From a checkpoint of a small transformer trained on Wikipedia.
Size: 14 layers, width 160, 5 heads of 32, MLP 640 GELU.
Architecture: LayerNorm before each block, rotary positions, biases, tied embeddings, capped logits.
Training: 370M tokens, 5645 steps.
Each number is 50 + 15 x the weight over its row's rms, rounded and kept within 0 to 99. Layers, rows and columns count from 0. The size before them is the row's rms in percent of the matrix's.

# up: layer 11 MLP up, 640x160, rms 0.128, rows 503-549, columns 32-63
# down: layer 11 MLP down (transposed), 640x160, rms 0.131, rows 503-548, columns 32-63
up503 097:39 50 64 58 62 23 40 32 44 53 25 49 32 66 61 55 63 52 71 40 78 52 76 52 40 66 66 58 61 38 47 38
down503 096:48 29 35 58 42 76 59 43 63 60 68 58 66 64 69 35 45 38 33 43 46 49 30 50 64 54 49 73 41 59 56 51
up504 090:53 85 70 45 96 36 64 66 38 51 39 62 72 67 39 55 84 62 41 30 75 81 13 28 61 32 64 48 39 28 85 50
down504 087:52 21 36 51 20 79 47 43 70 66 40 07 55 37 62 72 52 67 70 52 31 42 87 62 52 63 28 61 34 61 25 73
up505 094:64 53 48 83 40 55 42 40 54 52 57 71 37 57 32 42 51 51 55 37 60 61 79 64 24 23 48 30 74 59 49 52
down505 095:31 55 74 50 51 34 65 53 59 39 65 36 52 43 49 42 75 58 40 54 79 39 52 41 49 64 74 49 49 25 54 23
up506 098:65 54 50 62 55 58 45 56 56 74 12 58 56 47 54 52 55 33 70 72 56 54 38 67 42 61 47 52 94 53 46 41
down506 095:51 56 40 63 73 60 58 54 56 52 49 47 35 16 53 28 60 47 53 22 39 19 36 57 22 65 58 56 48 65 63 81
up507 100:44 37 17 61 42 38 40 57 78 66 64 54 63 51 64 73 81 59 47 32 42 59 62 55 69 43 47 66 60 45 67 42
down507 093:54 49 66 39 74 67 59 25 43 53 72 37 34 53 62 32 50 67 84 55 24 66 61 79 50 61 43 46 59 44 68 47
up508 117:59 73 30 45 54 44 58 54 27 55 40 73 60 27 71 88 47 42 29 58 75 42 54 53 36 38 49 54 44 65 54 67
down508 120:36 37 46 36 57 25 63 53 53 63 11 59 56 64 70 47 37 44 44 66 45 28 38 31 58 47 50 68 28 79 56 47
up509 102:54 44 34 70 43 61 44 60 56 42 26 56 42 40 79 43 41 62 42 48 60 84 50 59 74 68 38 44 51 35 49 61
down509 102:63 62 52 73 61 28 43 58 63 68 57 64 55 49 34 47 54 47 39 59 21 42 22 44 40 59 28 84 54 45 72 63
up510 100:32 47 24 38 51 37 35 37 51 46 71 57 44 45 49 52 40 85 40 38 64 70 39 47 31 51 33 55 41 58 64 52
down510 095:51 67 24 68 19 46 27 69 44 38 32 28 70 30 44 27 28 67 64 61 37 36 61 39 49 44 83 70 58 67 28 61
up511 098:62 38 24 53 72 47 46 41 47 70 63 58 18 44 76 34 36 51 53 68 58 96 34 59 23 45 56 29 34 64 57 72
down511 093:65 33 48 51 57 53 85 33 34 37 33 49 58 43 34 95 52 77 50 62 28 27 49 47 68 43 45 63 90 36 65 45
up512 105:71 48 25 54 51 44 60 58 64 51 44 60 29 23 67 30 80 25 46 39 77 45 70 76 25 41 70 73 66 37 33 72
down512 104:36 30 25 38 43 54 52 53 66 58 46 47 60 45 54 08 52 45 84 54 59 39 50 52 42 40 54 60 39 49 33 40
up513 096:44 57 57 46 55 49 41 31 73 77 28 55 35 74 42 37 51 62 53 25 50 34 60 61 59 16 29 51 38 45 58 38
down513 094:61 32 27 52 55 42 44 51 40 51 45 75 48 27 48 43 67 64 52 33 40 72 56 63 63 74 74 74 44 40 39 57
up514 094:30 28 26 19 52 56 64 52 41 30 64 28 52 19 49 37 30 42 70 32 66 72 47 32 45 47 75 65 66 60 55 42
down514 094:53 40 52 55 50 74 63 35 28 75 41 48 60 70 52 32 38 54 49 34 20 67 48 70 58 38 62 43 48 56 46 54
up515 103:62 38 40 77 35 37 47 47 52 54 84 57 41 58 45 64 36 45 59 44 50 62 58 58 38 41 68 48 63 28 22 24
down515 104:30 22 76 49 53 48 44 60 48 32 61 28 67 40 52 25 55 59 59 36 44 22 58 21 23 46 44 72 47 38 58 54
up516 101:57 45 39 48 48 64 75 56 38 67 46 39 54 50 34 42 35 62 40 66 70 64 41 49 48 33 53 27 63 64 50 44
down516 099:71 52 62 51 68 63 20 21 61 63 37 72 46 70 61 27 56 69 40 54 57 36 50 46 56 69 45 69 18 52 27 73
up517 101:56 24 34 30 42 27 70 40 51 62 30 52 46 52 58 56 36 67 50 37 44 60 47 45 47 45 41 36 34 42 61 37
down517 095:50 42 53 56 16 57 28 40 58 46 67 41 30 32 54 57 69 47 50 55 45 77 38 55 73 46 45 57 51 45 57 55
up518 100:80 61 62 57 38 23 48 55 55 46 20 37 50 74 62 57 64 60 77 46 59 56 38 63 40 59 40 50 63 43 38 61
down518 105:68 46 52 46 59 42 45 61 54 63 70 52 40 59 38 54 38 34 41 42 23 49 49 43 48 34 56 68 52 19 75 49
up519 094:54 66 58 77 70 46 61 56 56 18 34 32 26 68 59 36 39 42 53 50 63 48 19 72 64 50 73 66 54 64 54 38
down519 092:50 34 51 57 49 73 41 44 55 54 49 70 67 55 51 72 49 36 22 22 65 67 44 43 32 47 43 35 68 42 45 48
up520 099:82 45 55 62 65 18 59 56 84 56 34 54 36 39 49 63 61 57 53 56 52 72 53 64 52 58 64 40 58 38 59 19
down520 099:56 72 58 44 54 81 40 58 39 59 57 71 59 56 66 47 41 59 29 57 50 53 26 42 13 29 45 52 28 34 64 74
up521 091:73 54 46 50 38 55 38 30 43 40 35 40 34 44 34 38 54 72 53 45 26 33 45 44 46 41 57 84 42 65 48 65
down521 087:48 57 66 56 69 32 53 59 71 45 68 64 54 43 87 50 50 48 44 60 63 49 89 54 61 63 50 58 40 52 48 44
up522 104:49 50 41 54 51 38 36 70 73 48 65 57 41 07 53 68 74 45 53 42 73 61 68 55 54 52 53 18 45 44 43 44
down522 097:32 58 66 46 30 51 60 51 63 46 60 52 41 64 60 71 38 66 51 72 60 54 76 61 71 73 49 49 37 47 30 38
up523 103:53 75 19 54 71 57 44 40 36 50 54 71 44 37 68 38 63 55 37 44 55 42 61 84 75 73 58 58 59 55 41 27
down523 102:61 44 94 49 34 66 34 43 56 55 50 62 37 81 38 51 26 26 29 50 67 58 28 60 31 44 80 62 59 72 49 78
up524 097:41 63 75 95 36 34 49 65 64 71 23 19 63 61 30 42 57 48 48 50 24 50 44 36 64 58 46 71 75 51 53 29
down524 095:54 28 44 50 69 33 51 44 24 61 62 36 43 47 67 52 50 45 31 40 43 55 66 57 40 56 81 43 58 72 49 54
up525 109:47 63 25 82 72 64 62 62 36 40 59 64 59 41 51 52 46 76 57 46 35 39 31 56 52 46 40 45 39 28 58 42
down525 111:57 70 33 50 64 72 80 76 58 70 49 68 40 32 48 44 39 43 66 18 33 60 52 45 37 47 35 24 74 27 40 43
up526 103:53 34 59 50 35 62 99 21 73 63 50 46 53 31 67 67 77 62 55 56 59 61 45 60 64 38 46 47 58 62 62 20
down526 103:64 46 62 66 41 44 09 52 32 49 46 58 56 69 43 35 43 37 28 45 57 62 25 10 54 43 55 54 71 45 40 72
up527 106:60 46 62 53 55 32 65 39 52 39 20 51 63 75 41 49 55 72 75 64 42 70 16 69 14 78 36 50 53 54 39 43
down527 102:59 56 48 51 36 62 67 48 35 21 73 61 48 50 36 92 64 36 68 54 41 55 71 64 60 58 75 32 46 53 26 70
up528 096:47 46 32 48 41 44 46 47 29 66 39 36 41 60 79 59 50 81 52 50 61 32 56 59 64 49 35 37 53 83 46 44
down528 095:63 97 31 38 65 51 24 33 63 22 49 38 18 45 45 51 09 25 13 55 60 42 26 50 65 33 70 31 61 47 51 58
up529 096:59 67 75 68 59 59 46 77 64 61 25 38 59 38 66 54 57 58 31 43 47 44 67 66 68 47 64 46 59 67 44 47
down529 098:57 70 31 36 44 67 68 45 74 28 30 75 38 37 71 38 33 55 40 46 44 42 55 46 17 54 27 44 56 53 46 50
up530 105:34 63 42 40 52 16 39 40 52 59 28 68 36 80 39 68 55 56 56 53 36 45 65 67 27 51 65 10 33 47 55 32
down530 114:40 62 55 46 49 52 59 22 41 62 64 62 69 59 22 56 60 57 52 63 51 04 30 23 38 51 47 28 55 50 56 70
up531 092:16 47 53 48 76 20 79 64 44 60 61 68 34 31 49 55 59 73 37 50 40 46 50 54 46 58 57 63 50 39 41 57
down531 094:62 60 55 74 66 40 34 79 14 49 52 30 68 54 39 59 63 39 42 33 50 14 47 61 36 71 34 29 40 52 77 52
up532 098:54 32 58 55 47 53 42 73 58 57 58 22 23 62 42 51 40 51 42 15 54 62 49 49 12 49 40 54 50 68 44 59
down532 098:71 54 58 39 75 44 31 60 47 48 42 34 62 38 70 15 40 35 49 67 62 36 49 66 63 65 73 16 55 60 42 40
up533 100:44 41 70 52 60 58 37 57 53 53 28 46 37 51 65 64 70 82 57 24 64 40 60 80 36 67 45 37 24 37 39 51
down533 095:32 66 18 62 48 24 47 42 51 41 51 71 61 43 54 55 54 19 40 76 46 49 35 52 57 21 53 46 24 32 33 47
up534 108:74 69 29 56 64 49 47 59 24 42 47 46 35 48 54 55 54 61 62 64 47 41 38 71 28 36 53 42 47 61 37 33
down534 114:52 57 47 77 35 49 52 23 49 36 39 34 32 57 72 38 46 41 34 66 45 56 47 36 45 42 28 50 54 73 36 47
up535 091:85 54 48 60 54 42 29 48 92 23 36 32 37 59 86 53 59 42 60 36 32 41 61 36 57 52 71 52 41 54 54 24
down535 092:39 35 46 53 44 59 81 64 46 26 58 61 60 34 42 58 28 54 32 38 34 45 36 46 41 48 58 41 58 62 55 73
up536 104:47 36 36 57 31 34 35 37 45 79 57 86 52 14 79 62 55 34 47 74 77 73 72 61 39 47 39 35 42 48 34 30
down536 106:43 37 61 52 48 26 40 49 69 39 49 33 57 61 81 63 40 40 74 55 55 52 72 41 34 51 55 27 64 20 47 65
up537 103:54 23 29 42 27 53 76 39 65 78 54 27 65 34 51 60 66 58 55 48 77 67 58 42 67 48 54 35 68 71 35 34
down537 103:55 57 44 47 53 53 32 45 58 55 63 50 57 52 54 20 49 68 61 61 68 63 46 21 58 31 74 54 62 43 24 80
up538 107:45 65 33 52 59 61 29 68 60 80 39 30 40 60 76 71 69 53 70 69 43 54 41 39 62 46 42 55 70 53 40 72
down538 105:45 45 55 53 49 40 31 43 54 49 23 36 37 47 55 33 65 36 46 53 31 43 55 73 46 34 69 56 71 54 53 71
up539 099:49 63 47 57 52 71 58 62 46 60 61 22 48 43 66 65 49 60 74 61 56 44 34 42 44 20 65 27 55 49 48 60
down539 099:51 44 45 37 77 33 25 25 59 49 62 49 45 79 33 42 29 34 62 62 65 36 32 25 58 39 45 57 60 57 52 48
up540 095:41 48 41 53 23 35 35 57 55 41 40 54 28 48 37 22 47 58 60 56 45 69 38 49 47 78 63 54 45 33 64 68
down540 096:35 26 23 39 57 44 75 38 41 57 51 52 53 25 67 45 47 56 53 68 43 47 74 50 69 33 61 59 53 23 56 51
up541 096:41 55 49 66 61 51 33 61 40 24 60 54 66 74 61 78 63 40 46 27 50 26 48 71 43 45 49 34 41 22 33 63
down541 100:64 49 52 43 54 39 81 49 73 58 49 06 18 49 50 55 70 53 50 81 54 48 80 38 41 44 37 60 38 60 50 72
up542 094:75 47 45 26 50 48 50 56 85 43 41 41 17 57 65 58 48 28 57 60 63 79 50 62 36 70 35 71 51 60 37 40
down542 094:39 45 53 56 57 29 46 32 33 64 73 65 66 60 58 35 39 58 51 61 50 39 42 24 68 58 66 30 85 31 41 66
up543 096:46 36 53 47 46 20 37 73 64 73 62 72 47 32 40 74 42 43 89 37 78 55 45 60 58 30 38 46 44 38 72 45
down543 099:57 65 64 50 34 49 58 52 54 41 43 48 50 56 34 56 77 68 32 49 58 31 58 50 37 62 59 51 99 70 39 65
up544 093:88 40 50 40 62 08 55 40 59 45 57 68 38 72 12 53 38 55 59 59 62 58 53 67 02 51 59 74 50 40 89 55
down544 090:15 49 28 79 59 64 61 49 51 81 60 79 68 52 58 49 47 64 49 48 30 37 50 58 34 28 72 54 32 73 62 34
up545 094:38 53 45 40 59 61 63 68 60 52 58 38 77 59 67 35 53 53 51 67 39 41 11 56 57 65 47 35 50 60 60 25
down545 091:54 44 50 59 56 40 53 66 32 47 54 36 31 38 57 62 70 45 85 39 62 42 68 33 53 46 48 69 62 42 39 74
up546 090:49 24 51 41 69 29 32 86 61 43 31 64 43 68 68 39 47 82 38 51 73 83 41 38 57 41 75 32 60 40 49 20
down546 088:40 64 41 37 72 56 46 39 52 55 58 50 44 37 66 42 41 27 43 32 44 44 63 80 65 43 27 74 36 50 45 85
up547 104:51 36 48 41 76 38 61 63 55 48 27 56 20 56 48 39 57 44 71 33 27 70 47 61 46 58 59 53 56 27 75 51
down547 097:47 44 37 64 31 35 67 59 22 39 40 47 64 53 72 37 56 43 34 47 73 50 56 47 59 62 59 70 49 40 25 46
up548 097:42 19 47 64 53 56 43 37 42 70 42 49 31 57 67 44 93 28 77 44 59 58 76 60 66 22 59 41 69 50 42 40
down548 101:30 29 64 13 62 38 45 45 58 31 45 20 58 48 79 67 33 47 80 61 54 61 61 50 49 63 58 58 47 45 44 75
up549 100:37 32 57 53 44 24 37 57 30 46 57 76 27 36 56 28 45 72 54 91 75 74 83 64 52 52 54 48 28 37 48 43